config = dict(
    num_hidden_layers=8,
    hidden_size=448,
    num_attention_heads=7,
    num_key_value_heads=7,
    head_dim=64,
    intermediate_size=1792,
    vocab_size=8192,
    hidden_act='geglu',
    norm='rmsnorm',
    norm_place='peri',
    norm_eps=1e-05,
    positions='learned+rope',
    rope_theta=1000000.0,
    rope_fraction=1.0,
    qk_norm=False,
    attn_scale=0.125,
    bias='none',
    tie_word_embeddings=True,
    parallel_block=False,
    extras=['capped logits'],
    init='orth',
    init_std_qkv=0.0153,
    init_std_o=0.00384,
    init_std_up=0.0153,
    init_std_down=0.00384,
    optimizer='soap_variant',
    learning_rate=0.00555,
    lr_mult_up=1.02,
    beta1=0.95,
    beta2=0.99,
    lr_head=0.0134,
    max_grad_norm=1.0,
    warmup_steps=200,
    schedule='wsd',
    decay_fraction=0.27,
    decay_shape='linear',
    final_lr_fraction=0.0,
    batch_tokens=131072,
    max_seq_len=1024,
    doc_mask=False,
    train_tokens=306700000,
    max_steps=2340,
    dataset='wikipedia_en',
)
Each number is 128 + 32 x the weight over its row's rms, rounded and kept within 0 to 255. Layers, rows and columns count from 0. Numbers have three digits each. The size before them is the row's rms in percent of the matrix's.

# layer 4 attention query, 448x448, rms 0.119, rows 0-124, columns 0-111
081:134088195162161083118141112120124141137148108166140195081094179162087094155137132090104161094110114069123103068189141148117153164176136142085101113164175142121160191102071122159163155164114187142132179156072217145164160141103147088077128095153165082117169056168141155132107101140149133111063103123108126113086098158122171108151081093119
090:143148087101118106102084101090150140081119109124141081128141144076147090090184111137077127110165178166133091159180176144158128156118128124162157081124111110107119170152136130121146085100147150135117097093144125152100129104160132145076130151152130120147136173123111108128176153109090140124137088111109121132182098148163115088170167142178
092:128084097126158173119195131094118168125107187167116125115138094109122133124115171140158137184114130145123127110131115110143134131109144239123125085198070130121123110150103143084172129146190110132155111117115106099156121208175138130132106212149122136116127116101159112095090088142123139130114111158161149083162191132110128169120179163126
093:085131099095153147138143126083140098117091132123133176089163134157120066087109109145125216107148114108141096102085058139119151111148129181110125147106153173088129104111114179078101132075081130114144108106151092125163180153134152181112110125140168114156138117118145118163133130089149078195156093129145164089091120085157117126080095157141
089:106108176097109125090176141146096064130081157123138120108159134158138086173094137141113178161131133111122074145116128141143112075107086081144124130132112153137119099110165090143117134132094198139155103168147102135112111066101161068080065083108094103097146102165100160093151171102091154146088152122096091162132087107115139182150105131148
098:103156109092092109142119127118122068122165127113150181149133192125180097132155158137120152122146126160164093124085116102114065144148062085122101103077145139159161174096114164165136071100127139071104121100143145123140152134161159090077139121126134111095127115116113118115134109154088149194141087124117145180091122155178197087098130155115
096:112140139109182148097075170111129142151140082106092158138110161142177053135081116114224129123112111096135106079129131192121106163145190127140101178158128105144147123096073153136095144134133140170155118104137173152093161140183154090110128160140177130113107097128120115118127143139111097089136080125165089126123177124162131154084100126123
093:094168195092167083140073142152133152087102173141195130221121100141117117109164136132107098144142174102127113136136096130111120112089169203153073128174094093177159120112109113072169182117179070138152169153111166113139110074111096160108098164118144118189150131127071179128216127167139129158184105111133101174096140105104089101139134105115
093:158195139089143094144133129137106168184121198130117122089098095150122156139183107125122150113192147105121093083099105125096131053158114134134106141163162138169187132126070164102108152104138124088171109200153176056046118108107157190152179168152137120128167149140111129203145137160110133152149121119128109081101111146099111131167144117163
094:119154149160141034089116177074157171154118125100130163108107125129183184173172123181064101126155111114141109111122123121191084154147109162130157164126138157176161112143144100110158110089185169222129132101129190143108177163113083113199110151119141128137146104172182125098132108161096120178128130126163116165168185074106081113107100092135
097:112085159144070068117110153146155158127134118195157046110141118156121099203145133143134040065156081064126101062128138095101107144120136156117195179166122108113139114186115118096118099115166140138132203170084166178128081156163156148116141141159174128119138128116082153104148093141117089114156115118120077197096156158130118120141145126157
093:102122121061136088151189103087115158127126100134161097055123162104140123166186110191122122091116163117168118113147137123109160151139107117186131069139116209138106115234127126129131146154084121131168103124162114120111133106168119162114130103139108126185181145090140123098158218115123110133127120146136133130096076143093099090155081170070
100:129150110094125116150093095193120156089115142102146128119134183082131119167137152168152097108110086128144067159159126169085091154145098105093200167124153110160154159161124125105160141117099105091140147116166131149113150150120128103122159117149087141165149136112113123097076163119175134117034104087193113095138116126129139161167097116125
107:089133203105183178129110113114131168160097180151104119148166158148154142121081077174135103223125072100138165125111164152167172098069072125119118173163147146092165177096145104118177121161132146125134110144133091132062177071192141099163116093037130130198148106133123080127048199190060108140102129138082181076175175095090093205090118137122
097:172145159102162200134107110032192076115110112099096137076085116095144135087152094135098134145125121166133082101156210166158148081145126124077137136090095175156075097127136081126143123119122101162102093079119126100159196081159150082146144092114101099150106131111183063143117189086131140118120141129203152132181109128163129146129124150139
100:160160083111119064082145161127066090074086162143114137164156094136177083148110142108092117128146150091132107130138130129117102114107113105065140177135085094080129132109182098099110109091085057156072113149113148095150128060129094074138117110117136163086124123107177136169083132133091116150163099058109106113195116061129167160109147152146
098:101149109170097103093130095159176189085135106142162128152151145166129155131112135100149122047127133151073096076140144099089089131064094154168130113103155147138142150142127061183110085138118095111147129118093115130154101104127144126109159134103108099152102146109120149109140083123112085108114060129142152101121129162176131091147132089116
096:126080136142161165112099119102166119089147132103137145115148143100108120108134114080173121185124160148083103081088135077123100105123115093157075089131168179118123143150148124141168105146154178088126102132153100158182157183176043148137163107118124101134073124119117073117174145113145164129110111117093145115109153115117104111146118130155
100:137056130110151148105164138138095165073195076122170104082113090192083147190161150147143178149105124147125126134123109133076084052133111084094107143151117176169105168082133105134123169070179161078139129143105123134147122130148115151188097129209083153136101130133095183155126078133158167088134144195139121149123121107123111142122151097127
107:125055151095127202087109147133134134109102104171122151117152174156180146147128160188072176133065088072141089112120161104162120126159149091139118129118172164118096123113130147128154135155106083135110132140153161170167117094150174142109128120103153167155125134155123080111138134146143109108130061123151106130160120117146112111191084071181
095:169132112122148137119134176122120059206113162116081150106162105150125124047129146164075092162087221161161122139109149139166139123121142110124168166090100101154161083132146087126118143154086112162082068103141126088128150109129110099118043090089119121142103092120158100159086136090119137089125134130098144150088119128178111119114168137217
107:094143096152113164117105197115133117134060140190133101198189094116143132156179159072134135097058173106145130142158141110101084130148120177125080131158123120093182185083168099070121110102163077142087131135110131149152142087086129123144115162159147143143127170128067129130155092165138162146137131151079075106096126115145151118141131161148
110:083117190092151146111123143088179097127160100151150102146144124103085160142131150113052093123127143099159139112132143120122113140202123126097157062083134142081111114103123063122157181140135145088120132155127146140165166135110123054093173112064119148152165165202130195152113083149111131108153143098144159141106136141181141123155097115170
095:093118128162113120152103131182131109155134117056123107127112150113088119110136141106122136163083139189140173156192122101157181067141105206133081158136086089141089126122153062121121073116117124127116159110144108138090095138145180136114075158130135100097156150073143148139165121137112109126132105140139114151091101191124078157149132163135
102:175140163105127155108201190098137089166100126133124085090169136086146141147150177124182125143126130150148094116170109112161142118125195164171136076125108136100149092118166126160088136098113119053123170140152172166121131120161193064109138088111137122119117141124093111096163056077117212074140114180126104097115121091119178091138125092133
104:095095139111091182100149100169188149121147120127098139149111093136199141163175146141155170158156132128121104179124103104115129149088145128094123136119086144044105139113084134130145158061175091159094139176148130145150118126184145095108164094230090156111138134097098127108122152173108149130139111135124147095116083154160116129180091142100
098:171142074100162107183195153168144124082104158086146163174091147123170145099182140120090188141133145101146123127180069140139168148130104117130132103143079133124054113128179110121124156117116135112102109154137131124176077092144120154109191094127122156136113111162153126162202147154136079118126094146161090101089094142095079099137101096160
113:136140161189137133158092123093173068142113148065208111136113106092123110144144059173105117126140117173122127062143109119101120045069145174169117106110164142107170109077135163075141148105143163131186089083099134116108147126129097090116126131051115072171087117094133145132147156076127119147138163093110159102124109114171127043114147152114
105:161129103156157156091118155162114184144097167150116111143120047083191130101173138138103134120193165119147127126141147118141152128078104112126114139136174074094119113114131160127116197102130148091165146162110082140143082101130145119160075161109103117209104125108124133126140166138068156075129155124143124122076121086133058147170125190160
101:133095126094192166185144051095069141053087056150134137142105113112161113118155131129115141106128120134167145122103142112105127089145105087136112168202200141097167133084104126075093089168166163067144114173132125139153131142105155149170098131102152106170128098073122133101126131156129122209155141150105090142062097123140164136136129125222
108:157085104094164127105094105117129144094086117087145178182105133179118113133171103122117098119134108130131162108135102185130086082153130087066096127136082137121095143071135136145119137117101085077108142123122097126153109135063155170127181190107119105134112132107118176138178127105140122148118191096104139109101128120122085150100164106052
103:088159115126102138169154079110130161129138107151206124135145103132066086133164070123094143110123127121121125175110130203136107127087075135108121134114186130058103157128148143098182150121134174114144148142092152120178096132156104144163146132113171123130082090141133117149086099181056105129148141082132147151114135136091117168099138159150
109:156157076088170112082073125158090125119158158131128132147152132201094164136148133121114093122126156114133145098134122130109124117178118127210084135169121137155088174148115151078167128111085158154124200129146154211188152113088089141172155175145079087132065152151157138177082113167169118088151116111079118106174208109095117106126106085150
109:110056154137151128141080079129101105157135145123128141191187158037118156138118094118111122154151064166136128145176088150123133102073086108197140080132174069152134136159160122083100132158131142080128119150132110106116144167100138090119135152095124162164146120114092189107081133140119165171159087092126112110204183121117057089077139127178
109:111156153109107120118161136140148099153137120185119100136105112208117102106075146162133144132157067142107122174080143087137175125061131143118114121183107109143148190097107102197093180112130099084085101107122092124150132155155166086113114192148135107129113041102144115114111161167118100128152156130065151105093080048166103157125114176062
099:121109196127131195136149112133092114145093150101130104120128101188067118076124149104126131113122119151145164149134128147162104168129103169177127135162142133133147147074167133119121200055185146125123100081133088051136164164152061141125126154140123137121125119105201131116131205122134137135106155158131181093076139095142118086158123119133
108:136167122140159145163120135064140149118089077106135144067049108161103126155088137155135127124131135072114152169096117127097115115106159141117119145079144114106101123180099140171144118094147092077111184094057125110154126125085076126112142102109121109156144168132138129116130099176098122152147125164153093126217018174128116198107134173160
106:107116111105140079095146113051159129106187173146125169059137125093087164098110120191128034044112146092081104126087111139169204091123092121077097143149151100211081130184120125130142133132187083154129172121128193113174137107120125095147089117108125120112111147161142134109145138126138128132103147094150132059108099169111105133141109197129
111:131126183168117084123101090104135154126151157139116124117161118127173107203092086121074099132168065072153158127152187076129108100142148105135147096142143140143108068151118152121146137202074107066160148078133143138059124084137163164075100146081124135146144162125199140157161192137101066156111111107129118112081101131103167140148133122098
103:125118084127151085139170159102144148127183082087171102141177204186108145104175107125151133140195069097063097074169157103080124114170120065178099152091143168119162173178103130086099049154140172127095081118124116078136139165119087076174107136195147122118113124160156157152173135160141157113114076144137133162062118164158119098160143092134
115:111189113116110069158087141115161115127077125106161113092133177136107144090100144100116144153064173119172162107086140126131184113136159163148156061154167121149141145128154141114185141169131127116098171127149123182147117141111123097159115187161174131092137127105148133128075104113095120147174155092077127151175070098076196085147135194106
100:081115142155143171104109127121158089158136132136180073078156162094116096149183128070161117157108159099146144102207069131120132150133142124127151136104146125123122094156150146173098112168145127163188136076118148079107175152101116128134147184124155089186114136095134091157165179106153140097110165158158175103092089146112132134142136151180
104:145133172136108105112122166168150140089129125158163169192143092102173120102117130131090110124098111175085124101130125097085107114148080064161062102114084073105102147120089078166119150179171122130192093098080120077114133110125138124135181181091147123111073143135186122126158121123155118129132050134153105176195073141133123114144101120108
107:192195091190168198126127131095080098163097113112139155108150170108136135072140135129114111156172136122146085116111145173162095178151164084075129110160125127152179087156175151179114127069100187146131114150075107141100082113157189102163068156138084125147131085139154170124125170161166145109111175119161132110079111144140097149193148150099
109:154138096103122130196136128102108194187075149115104127082116113198183208135070068145188150155105124106112160060086145123106122164058172051141135106149094082143106130091130170101122125102157184087118103130116062114189101053126125135061165061154116100103141116117050155124102146141119168116117151103118152138143169176109175170077152181117
105:121133155119097134171093090107098161125145136076106123153097064127157080115164120153144098181084154108160131148080139099123146108181077101140131091103117127080111107124138165115138164157101124110110096186129177138126128117102080143203090082126133106140123080137164130122193148169128215127103098132150120167085117130124099149101129088147
101:132182118131081136147144157102144113181101118112144158109146109136128121084170081145104133089160114100142165108038132130173180105129162103095120068116149094163109110115189136151068117122116143146115149134124129157100119105098111123117167120158143158146160195123125094112130130121145106073082112156130126130141096181124103115166150124141
109:129161157145169107101172131148132132119108117107138103145135101152089146172053125079111133113142066071114119104117119130180115132097139136149076099082143179084157105125100135062151115137115110140158142103172124131083119164128095117196080141089153128085092182164107142078105132132097120178127081095076127123117189091072159097145093200194
097:118129147137158120131098126156111213138156103140130112145111119096117148143150087119150154167137121076152182130086121136148161107091129151105100125118096103124081140145096082147080182102132054079135142123107111157202126080103090117136178130074156107105139133158167088138147145130100151115111093148068122097158110117142146138124113076131
108:130138166080140168110173100125116208115120145076135186164056101158114154142128170148147145091128139089134122182100145156075156129088119127085166214081124123154155101103154163104143072081136084098083087129166150168194139085170166154088143119183097132138138150077140135144121094128161139142112099096127116142174158088135137166145127101111
107:216105121094146123135126117102090196127133156092121087134142104155187155182096159084113141123130172138179163172082213108140179155119159161147123103058136102142122125152121126133033187196128148197106155103134119109123149131142087100133116100157129101102082064083169127065127156171128102080156144161084091119129146121055101103069175139097
105:132179157136112132137120217148090113169126153064106122113121080179115139117133159144115103171099058113089115120138200132119111150128137138087112113176124092116123097090106156171155120093104070148140147177114107105167150112142131117107099141205124127137135091055130080095124084128150123098132136127136137131077116091119106150084106092140
104:162097158099122106164143197151133142168153118109115145147176128166088144164088111087131189148095130086163102188154124135086135183077152149111131101149113142185099200161124111117184112099100027176064143144141159111100129113128116170137084102162145148101063190146120090138089131118149112132125095193129062168123110115085176132104100131141
104:163173112120160169101138163147151060088150129160107145094204145107252142093098101112078126147082138187100138069076093126147142127111189074141159118131133090114175124157114098100129151115159152159154160171147192104170127060206146151142126067127094151173118123129107128104104171139151205142053049140142163112089142117113172164132098112153
101:178086182128146101146132087168106137119109199117052140070165132125102128170104142083140134063104123122121169122123099156133127112173157090122151117115147110146157153191122164119086137130154171124119121065144080158146173118147160087123086075119126137102106168134134107140120098089117170114141159116091131114083142113106094109145134161195
104:107129140096142138087129100092127181167057053123145164137122145148126121164123198127166156183101105167127132158117104128133211157161128127119110143104124137116103155125122119121125139090175157103119112142189150097085162107171126151144133156104098155096084123145185181104105156235120163123138139191110149134102098079087148177164120160121
109:140144111118111152116144087195133145159117153187074155134116153133145181157106146134126092118172149107110072166139158077148106129215152112120108126069140112122209162184136129109141152156168133157152115205124131136119093100165124120188145126173140181130195158103052175115126144090129084122145113127169117136053108080128140133096111129134
105:111093176136177226168155119139182056114112085125152114155089096122099063108148073091120133171173117067084129127129106095157169143132109136109175119064117072098125122132131124084136105085162102111084123103121120104133085154146102166157126052147114139081127148080047105131089075117178180161127087115123166122132158124170094162130117169104
102:087220164141154064132163139141116065143131139117163100151133169104054149096090109174113174121162141153121127207100107110081138121051055135096152124105149069137144129136132150113124106152071114135117113109147146186098132177075134142198120146128100131115165128097143098129100101170072115118160095179104148099096111089110095129167111131135
105:094136119110154131110178083163122045173153150141077123080123133138063158144135144126113071084174084160136122129079191071138074079089125182170155122148106101119124111130113157100106147141166083148203094124141119079057108154088130145171142180122137126192123154127095180165128120142163151154108111148166165165089142149058048171123086109086
108:115162139085138176095175138068134209092087088127115118074166113120098107142104104119112150120150069148119110154091072156176134135179125099100172135147140189068097117131105172169098175096109181137079084136109134129112151071082164137188096115170155047151195122196126100132138101116100169128121135088136174114136153123114107103164083129171
106:162207182144108172150063079138142157100099137129187121096118173160139130121126140113101135115140168124119084139101093120144176114054150111120138131171103158155170097127104095151153156123197140096171152095150111105115150134153162137064143113149097157189097113124145147111078131106152089127130131146145129132092120120169135176114117088139
113:154131179134162123148115162180187130136121121112101097170088164105114084160085121093132105082124117178132132092119096153152116107136117123099151149094104208088142094091110134145159118103122145103165147159129116128162099129136126135103161103089135091102124175128149113151137119055161158149139140129146112049158135070116118166132105151137
103:237137095115082126149165079154136081101149058147090064179169129172145155090180142118108160132132096131122154133096061125090085161094073103124168128069131137132091112145121131078091163184191115128132137135174155181063150086133154131153108146123137122129140152130166138095138128129177064140185056091192110157092031088111120123160155086108
063:135176189095169162126110115079146138127083166132106117170093019161107070180120168094121069073113126130146155156125094114164174140127071085192082122145166133128177112072136107188112145148077142127114124105129146092129166114107075160154093125138151143134070156111140137101162133153079131173114153140098148124082109155117143154158114088102
061:115073069151157117144134094100180166098135094112160084107097124101132097093118116180107137139110143107131124148109189056118156146114146094122120140095140169104134180133125117182136127133178194100126131106087183108151133133070074117123073162136106140094129120108178164095107112100172129152100126163081102147095093148171104171151159147088
061:116139089093143136169119133104177108118045153046108158185133156131115111134134126125134150164171163154109105104109152070110113099138147189118107176189093111091141127160095051104171129088089090128073101164146155176170141166152086114089098114163123109180152176157152143155135162194168139072126110111119077090154097124154168187179125107159
065:156107079134111141047087153100143087137167140101115168116140187127143154123133174094083130120088089107108144146137130120122153083128110067132119130118152111092152164124138163177128082152171143135150128092169139181132090080151147137155161119113152121142145079197188160136113150131133080136163142102137191141170171033183171155082142119099
064:079079157083161104167144085091111125111111058090101115123076106130145135146080155120159066156173147106096165166051147159164142106121161123068106161128129171119168127125165133157164108156094112161087142139121156133120121112176188122105134134130114160111100036123107127120050123147133158074182123107126108143127097172165161094089114158140
064:069094164100132127219140096089124096157141163151127127143106111105118120083148153157096146093107120140143138093125098123111081121161138074113109160161178111097135127136149093061143138150084215164154139132113172120089130091125123115082123094171142133143138046156156098147078092137074127132151127108082101162177144141122139087128130179151
065:173129136138072122128120089079101171093097147104119136141115087061171121130117127096083132111140137206134087118140120183152147132109057132157163132075174141092132120072097093174120150106080087146056138134093139105171157132122140124108123050171069139121103121002177074124180111154155123117190097148107080081136057196114163116209118094130
063:111148129115103124117109082109100117160098108112185102099177149164100170038086130166113133097160167129147083086132145090089108114149157083128102148076146050143181090117108126107163102120103082114147148107100103079166118158100042160165134118047093104118144191161105133158173146120120105153038148129081114135137104118143169152126143159128
059:135130135118211123126152175147171119151113049132158103157147152133107116062112119170119118137101119158152146184121145167111133132180120103095094121126086088097178116130177135212152165115098107113100121149164123133129129148153082175141119211112167115105160110087037216174166128151153150116158134126112110063129163128103134155075147173067
067:074141123136079108114162109158081212137096128155161101151077069194087106137159070092105143185173160086146113108092136169088159137097080137125105145124096148128110156086128128123086140110110136100093098110113173107123112096086157107112135128106101138159115115133066148135102148178106148124116186120154104100151064105131137145127105162139
064:108212184145132119162145189068146099096048101108121118119121097120185084066199053166135182145166163154105198124154113087116171162085116184133176070187167148147110147204145110197144136135121191157119180140129094126178184090110104124152120158169153164158156088156121087113124142031151153128114105186151105116126131147116154127086169122100
075:111081140175059104124113109098132182112126161123058106169100107156137101135147095118187169139160123118117145113128138144176165157140092141134083122176112057114099137117149129110122111155136106088141076098159120174142127087128110108101150135110120125110090112127116162104142169106166173126152102082189069042147082179069145087109158125090
069:076094152157089085121164152082133143132120117130164122158156117149158104161151116103135162170170110140124169069135098122118169156137139118092141111157134159128119108141130104105187099125147134131086089111073096126121180060113109037152115120144100106093198151120152137148117145141147146089138147148083050078181144146033118138159139178141
076:153128042141069123103115118083117109103144116074121071135111143182134076197150146081184102169163077133117135123095186143148127112118097150111133121137081146154107136176096130135132141138065107109136117162125164068186164083130140067152116086103139093124146105164108101179174242099185120115144145108127122059075109182120058107134117169190
077:122089134122108112099124116114112118123158171077191175121077103166226125169138176140150098120160099142108139114168135159129152136147112148140135144128147234136110167125099112164164084110084088123059131108121108143157206161081081097129173097202085147170113099133174121099122179145173132146154137071174107117096161192111181065121097123177
071:117121084173163187206138101091124141131096084138136130129158096096060122092135102125095167132158156085133120102091132103144146112090125162158117144143137113160145127100106079161066135170095150082206108102128103170096146151120187129109119132102118094156065106089161114106140171073107114116112074123179139100107167133168115103164098134090
076:088109108132116103128133166182128146137144136082121136094105133144137111176182157129158148148155110093175091107191133113124194102128139192132118114125159138117076145115135123106139073081106074152087139138148136110108146149132105050127126039176138112164086094138141102135074195132056155145183115136155127123122182193063144191164086098168
080:159173130122139125122101076096161088156189115096149081103157135129111098076108158121130100098081169123126078116057086120147103135088128088110179144156133094117096135100159079143113128119132147108156086082117086113074080155134084174097159199029098096132128145094131152150168125086133109167052121125153136149127144062136129129104089116110
072:148121110141109114098159176128087159066128134215088128141105142126129118152161126150148093150175171091097055174067098095086087157114076053097113141111103147122121140140109124135144153114188117169093147098122145128180172088160126145144147154156155136054122090164138078176138123066126099098164124176133145094140101056136164133088123154186
073:127164161155130058133137109146049132123127136039082142153122075131093168207148141176181110103136117132125120121116150142146163096077100139120132128086176193161105079145146133108131107118167100146105155176101114150090163187130119131143099125129099106162125104116124142105117160196064121120173117101105091166119161124109142084150156120120
075:114127058121127163091118140128159119170139150097150082098166159121154104108146137150053066139144157167156119079092144131154115104106091139082054128159137075150162124127109129131105156138036141118151091090114113152140126051110204112113118150084193075088101115105164165148153174038140145135100082188151123112131073168133158150101126122104
081:144087194092175141179162088103090022077141150190093138124154103130145133122148114182136092156091187139179145156163107119156109120114074112149114183070171136087163129172186065159118113103161166116091163120128142105124160132172149113123105129132105101145074067140168108135126141151141151103112191140054147104125089153221164114142173111166
083:148141198116155163112137165070141096179090132147105116065146159085093110073103119128177124099113172131118125091098123133162147160133088047106096130141095136116147199090133111149151107105095191123181158074116099138080110132135104162050116171070167138115109140140133109104172159139167143116095126070188138129078086134161118190122126182144
084:191136139085092219104109162080090088167104094170161140170166158163112099093133123144096108150136126105114159138096149102142157144128129113112143190181157149129156122121111114116192073110137107179085166166217076135138107166132121137114117090219117189141147054141107157120143148138138126177133119120114118100059139152141134084126168149189
083:127119051169127076124073086167125200095173103099152128130083099134098141141147123089174115154091115063160029143110150148061141119109135146082132180185118130120083166101133114074146121095172063096122123192152125140072103070112103139106202138153158147136152210132124171177157166180137111157172076135204095128137112073114105178135146102089
089:068158137146118129139129111125154094109104105111156081079067123123105131133115137090138141087118128163158149089123178128174104119139146105176122078153110131150160158156139128102102119109124158159152104113087105133131142071137100109093180155022133079102103148122139167138141142121118135159096126169165126163178135121121163055116112078061
108:099094165111154103125154185139119172153126128128137181071156071128142175183141144127071097079169086112147154112128110169043103124090093108132082100171087119140147142151128102096126116100143111107131114110084144115132138152177057157115118106131101172122079088139130053080153153154151138076117152138146117122115102116131143143145150108157
094:139128175102174101161059126101178121167148094140161098116128078170123110109078144151101125122139094055118126147090177131178151122101101063133169168112106121129081151125168104108162152156099190105117162146111000109096138164112099115043146106108120119127070131136094158167101141125202152161169155044126115180110167058125129118080112184102
129:110145134103153180140170100138118153117064132117136109116136144122129102155127170187135151092092138122123123082150119080156174135138092166093130143131128145137171145106181155198176118117121151137146132173139120132134151107158179111127133108121120158147139138086118131144077129131126099137168137155063145115122162186196132149149128118089
115:131144120079164139164145162170128156101104090171091116165104100137177135077125125104134103165108070086117118112119098132178155098186102091139196182179135240147095128160187127136146106103137150189147110104085210157101144112108080147119135054144138133113113125096137173133145171140109156182154148127112123116162140136109125129162164111114
117:134144140154148124082134176141115074100093151111152193114152031119155126121094163107119128146097149133138110130092137107031089163186115135117094123135132042138156141040107206121155120158159120106133051108129170142096128072085169172160109122122120158150127124174124120188103170129078121078199150187134123122131157162130163149113181139122
120:132090155151140102056126141225179114146157095130128140110118087141109130129099077164171100164112172104128137171122093120154121137183106114107077132114118118092145106141181146071105074061119131130114208139140030067136170106115130113109146135054107169135068195127152095155153137115152133106077136092155120122112159110181124090149125165163
125:104059069073134120072144097168169154188152110085117135134148126134101125140099146089107129106130129116102206186079097171188124141175116215135124098117112164146137086113083066141088137131124187125166127117107080069138134091073128062097105209102127085121126165084118095159078168210138139102131159124097125116095162106161182088094099119073
120:087183139171107143138108100122040075161122136117080149045151150125167126068069135156162096119122090124099069103136141137096152121097093151155120152140133093152085099173121149150091220107115132122117146155136166160112149123086128071139150214111117166152165131151134132134133147135125117125181133083117092114127166123096098108150057098098
121:123141148125109105070135124160089133137101122118120128130157106105065178150104069156171132197111134097135146090104174124111115131096101113140167084167180122104084067149107125145133106102145095118102132148191149180159049084117086132133120098095149093120101104155109142112141139143077122153122129176126130177109163144113157196045121153175
123:109128104103138098125114083109117151121126124129106118124131108199182106111152074141091000162106169160105158113156139099146110090141075125130143166097096119208140114103154150094088084148076199147137105132073081123104111088122173167122109100181115114135114057138140092115123118116070118101156104128176199105105137128108134168080083120083
121:118177153148135179076154119124091135102141055094097176126150075094125085132107143070055061100098065132095120122123151117169137120141110198185117128086097166172129112191096075117114085188149131156099106098188159135100143139116132093150119133092104155150115118104144091152147109092135134103161166157103172150080139139153077137087134165103
115:155140119081129169068142154123092156163115151180159083162165122148169085092095117125095126101158110149094094140125180085110089185136158135130143165155121109165116156147208187119149115132126142092118109148144106162101204108159122138133097082124153135073089124083149093221087081151123110160104134045139141159097125174198125149135118145092
122:114185147147119134126119175144145147122115163134144062096058135112072148132128122149064057083119141101136162099186038152124118131134138118098149176178128113089130113153150048140190183115149114113101114139137148158117085148127192107144134090146134156118110153152129180111093192128169126103197099152121145133116149135126154116171161120147
120:099142095086192098036126120061136130133153126124175155146172089107073094125096103192157191151117079168107088096149150116083149140121131162134109164151126118129128112160128127116160137168070133124140170121125145160148134124097149173183099193195129150131152186209100061113132152145160124110127122129150167130145114155096111129112130140140
126:109114134144115184189054139154120138078082154103171175137081140133114068091161156152040145141089123107079135135186167122164113131138098163144153192145120108136131115120159125170134148081137111165182113161136156109119223122119162172144136201120112122130066144098118147101125158151087139127121121117133107140149129130122165109118106140169
116:114148103134124099159160120135144098149091120128154153146153104169154117125110139148142088198135139130144133097150058098214089118082096175152114102135078097150116080132126176104068121149152172100131189126173129130127156110102132135153106185152149144088137235067098231166117109168180147119141140150092169068119158107153117138110154093139
119:142100092137098166102142187106126175131078116138151181153180135127160149161202139109118108095067177156115191103088080127144101138135092087114149126115170130165114172090121092117104214067089130186122126094147128126152075145204093126113163164122134123115132066124163223129077157086122129221167109113189165148121136107179150086094167208138
114:127109113100162135124139164124105177184092087100128169142111135203224135116089105105130055154107081141051154105095157099139194171099117165124089129166075125093106122156144133146141152126161125105100130114144126131126126165141106145162159134123097127107094099152173156136125083151084121143150159117185140179173087150113148125113113169116
118:096110131111148085180109121103145130176070125133073110088092084136118120133135083148174154139156088154169108155151149136153181143097097110155108131084096129180159173124163130149158157131113170119100166134153144084105122113185162127168094138155138142138180125122083061118144132061030116084168128105152111154115081112149156099117098104089
118:083087151140121061118111127196123102145079132090153162145124156113200127108100105097185198119158133126118120101122113062112149133144133191132137123132113103119094160131108152147107092187122116155089093166123113124146110095148075159096108101161133117132160118127153098125105142101060127132106154127150186113185117121174142190171112110154
126:130211117095087113137083153103149111133128136128127177109120151132188126087085144105069161129166129130091143157118113169149153150051152164145191084094135121144091141104143078159138114135111169086123098166181165133102118102113100177085088160177144131149136221124142101145138105143155142164134077131126108145128115173095119099074175109137
125:097149093083146168155138103112104142123097143134125116141167085146080147194113169095104137089115168119110097087110101089107128092130093108135125142093152120121111157101131224119144079136100119118132097124130163125104071092121159161181182146135125084151096156095095155201131112122040104110106130089144160149176117133117128075158129122115
127:125182122152081179086101075143116124092104127137069113138194072161119132132144107143104075155067130109145118058171115088076129109208114132081140128118125142135106208223098062101091130125095154125169116095096178107129089106141188088124109117140133161137085092158105107131073143055138132066143093119123090126102125085109116151109148062138
119:110118069117141111148133161206140099188095165125062139133130154124134089124104092125042122149114138127139099068089147105120153118134125138149146114155134082110163163132153155153097115166131173086146061126137165135134138122093128142111186108133109150147094043195140114148096114091136114191123130131112112177110140117107074097102200114167
117:154086078162110151113175136130117195122145114142149063077110153091125140143114116104143164108147157142126123143140179160115145147108116091131085188130086121141086145139193147176130140135176126121177188131160136133126145148103165077163105114079099139103086127175144141126132038068161115110132125124106145177131157128130175033126098088126
126:132118149085135151128113105110104196171112168112098154157169169113067096156133068149232146134133175179149116120099121152047126172166108135132076146135125136131117120081081105145184105113078129123106170125096123085093100122131057070112081119130130091169153083123143136108092129135109140143099145122208132171148097133162130148087134150097
120:126168123097189101120132142120125171159101112075111113141121190129117120134157160192167121210113136182133062082154176114204076122172176135083098156202124128081099137169162190138142171123086122125135127112114105109122147137091136121130099030134138105120096225083148071077097124136084146189116060148155119119104097111121052171128143100131
117:118162206141123200053170147090174122143127141140153124156101202147133156177124167215152132114081167126157114137115121097162102145104108122099138101172103140094148118212115144138142078136156072149177147104125068151172112127118077150121040099115148092115121118170158107116182145132128154159117154052095094088081113110137119230122123111135
128:132132183087071127128159141143094104172094121096157129123103110128128132161170093148146101116130184156088155119218095129172107168042131129090143153182171108127135180205140141116204148160158129141138105147110096117098135064164138136114103108168132149140145142111126147083138167094158126128116088065114111141159166145116082153191070138154
125:170098134058141146140067135176095151193113112177117105128130105113112130073159103107135063141137105128115169160138160134095146167093156147111171109147148161068114150206143142157077117119109110148162195107044135114154118151092071222127149122113130122120171173198104139140129135187167120138143139165155133145202114116144112072132071157088
124:113198143114135078127093158163172118135150148120124100088114154127121130144196156125134136116136129161104084169079127150131130110112121092144131137183060127151183130168144091113153107109114148148095096141119167143131160170122198123132156168113127124132108124186164149165117168123180119079141123103110194097098163152192128056132120137143
115:111154215106122157075067136158106122145146129113147140103045191085149093151107128136023062109143175113107092089184166128066101119108135175152147163127133145107102072147160163173123141123143170112119186116117075132171156102130100122176110154166133135134134090103082166158131124052134118122130115124158106111085164143140129202129142134155
122:131065069087073134188168156177081156160118134102234132189154122076136177120106114166112089121114198159142191156089095119122123130133081155137152129142141119115161181072065146079136169118156144143114136092137113120151076061156089075150120169133133103138155114152100096092172110102120126119194108164059157154078160144163124121141081112076
126:096177155109127147119155150176079104196164122105154143154153139090204148164135085113144153108099066132088059155060122117136155134124133108169112133054109091132148194120072110123145065129112138176080095079092085160176144112142139154128072179147096131184137140105110245111112073136100106167064172128133116147152072112111165138161147142059
122:147091097169117139116167089141128177182090136117109123158127108104100061160119160157216141156142116126098128078127095129071103137138029117120155190194123140080119144238109112139052090136126110146135088135072119146141119187104130113154134086097107149100111116171130162172126162154090137188125100093094096132155100153137101160096122156072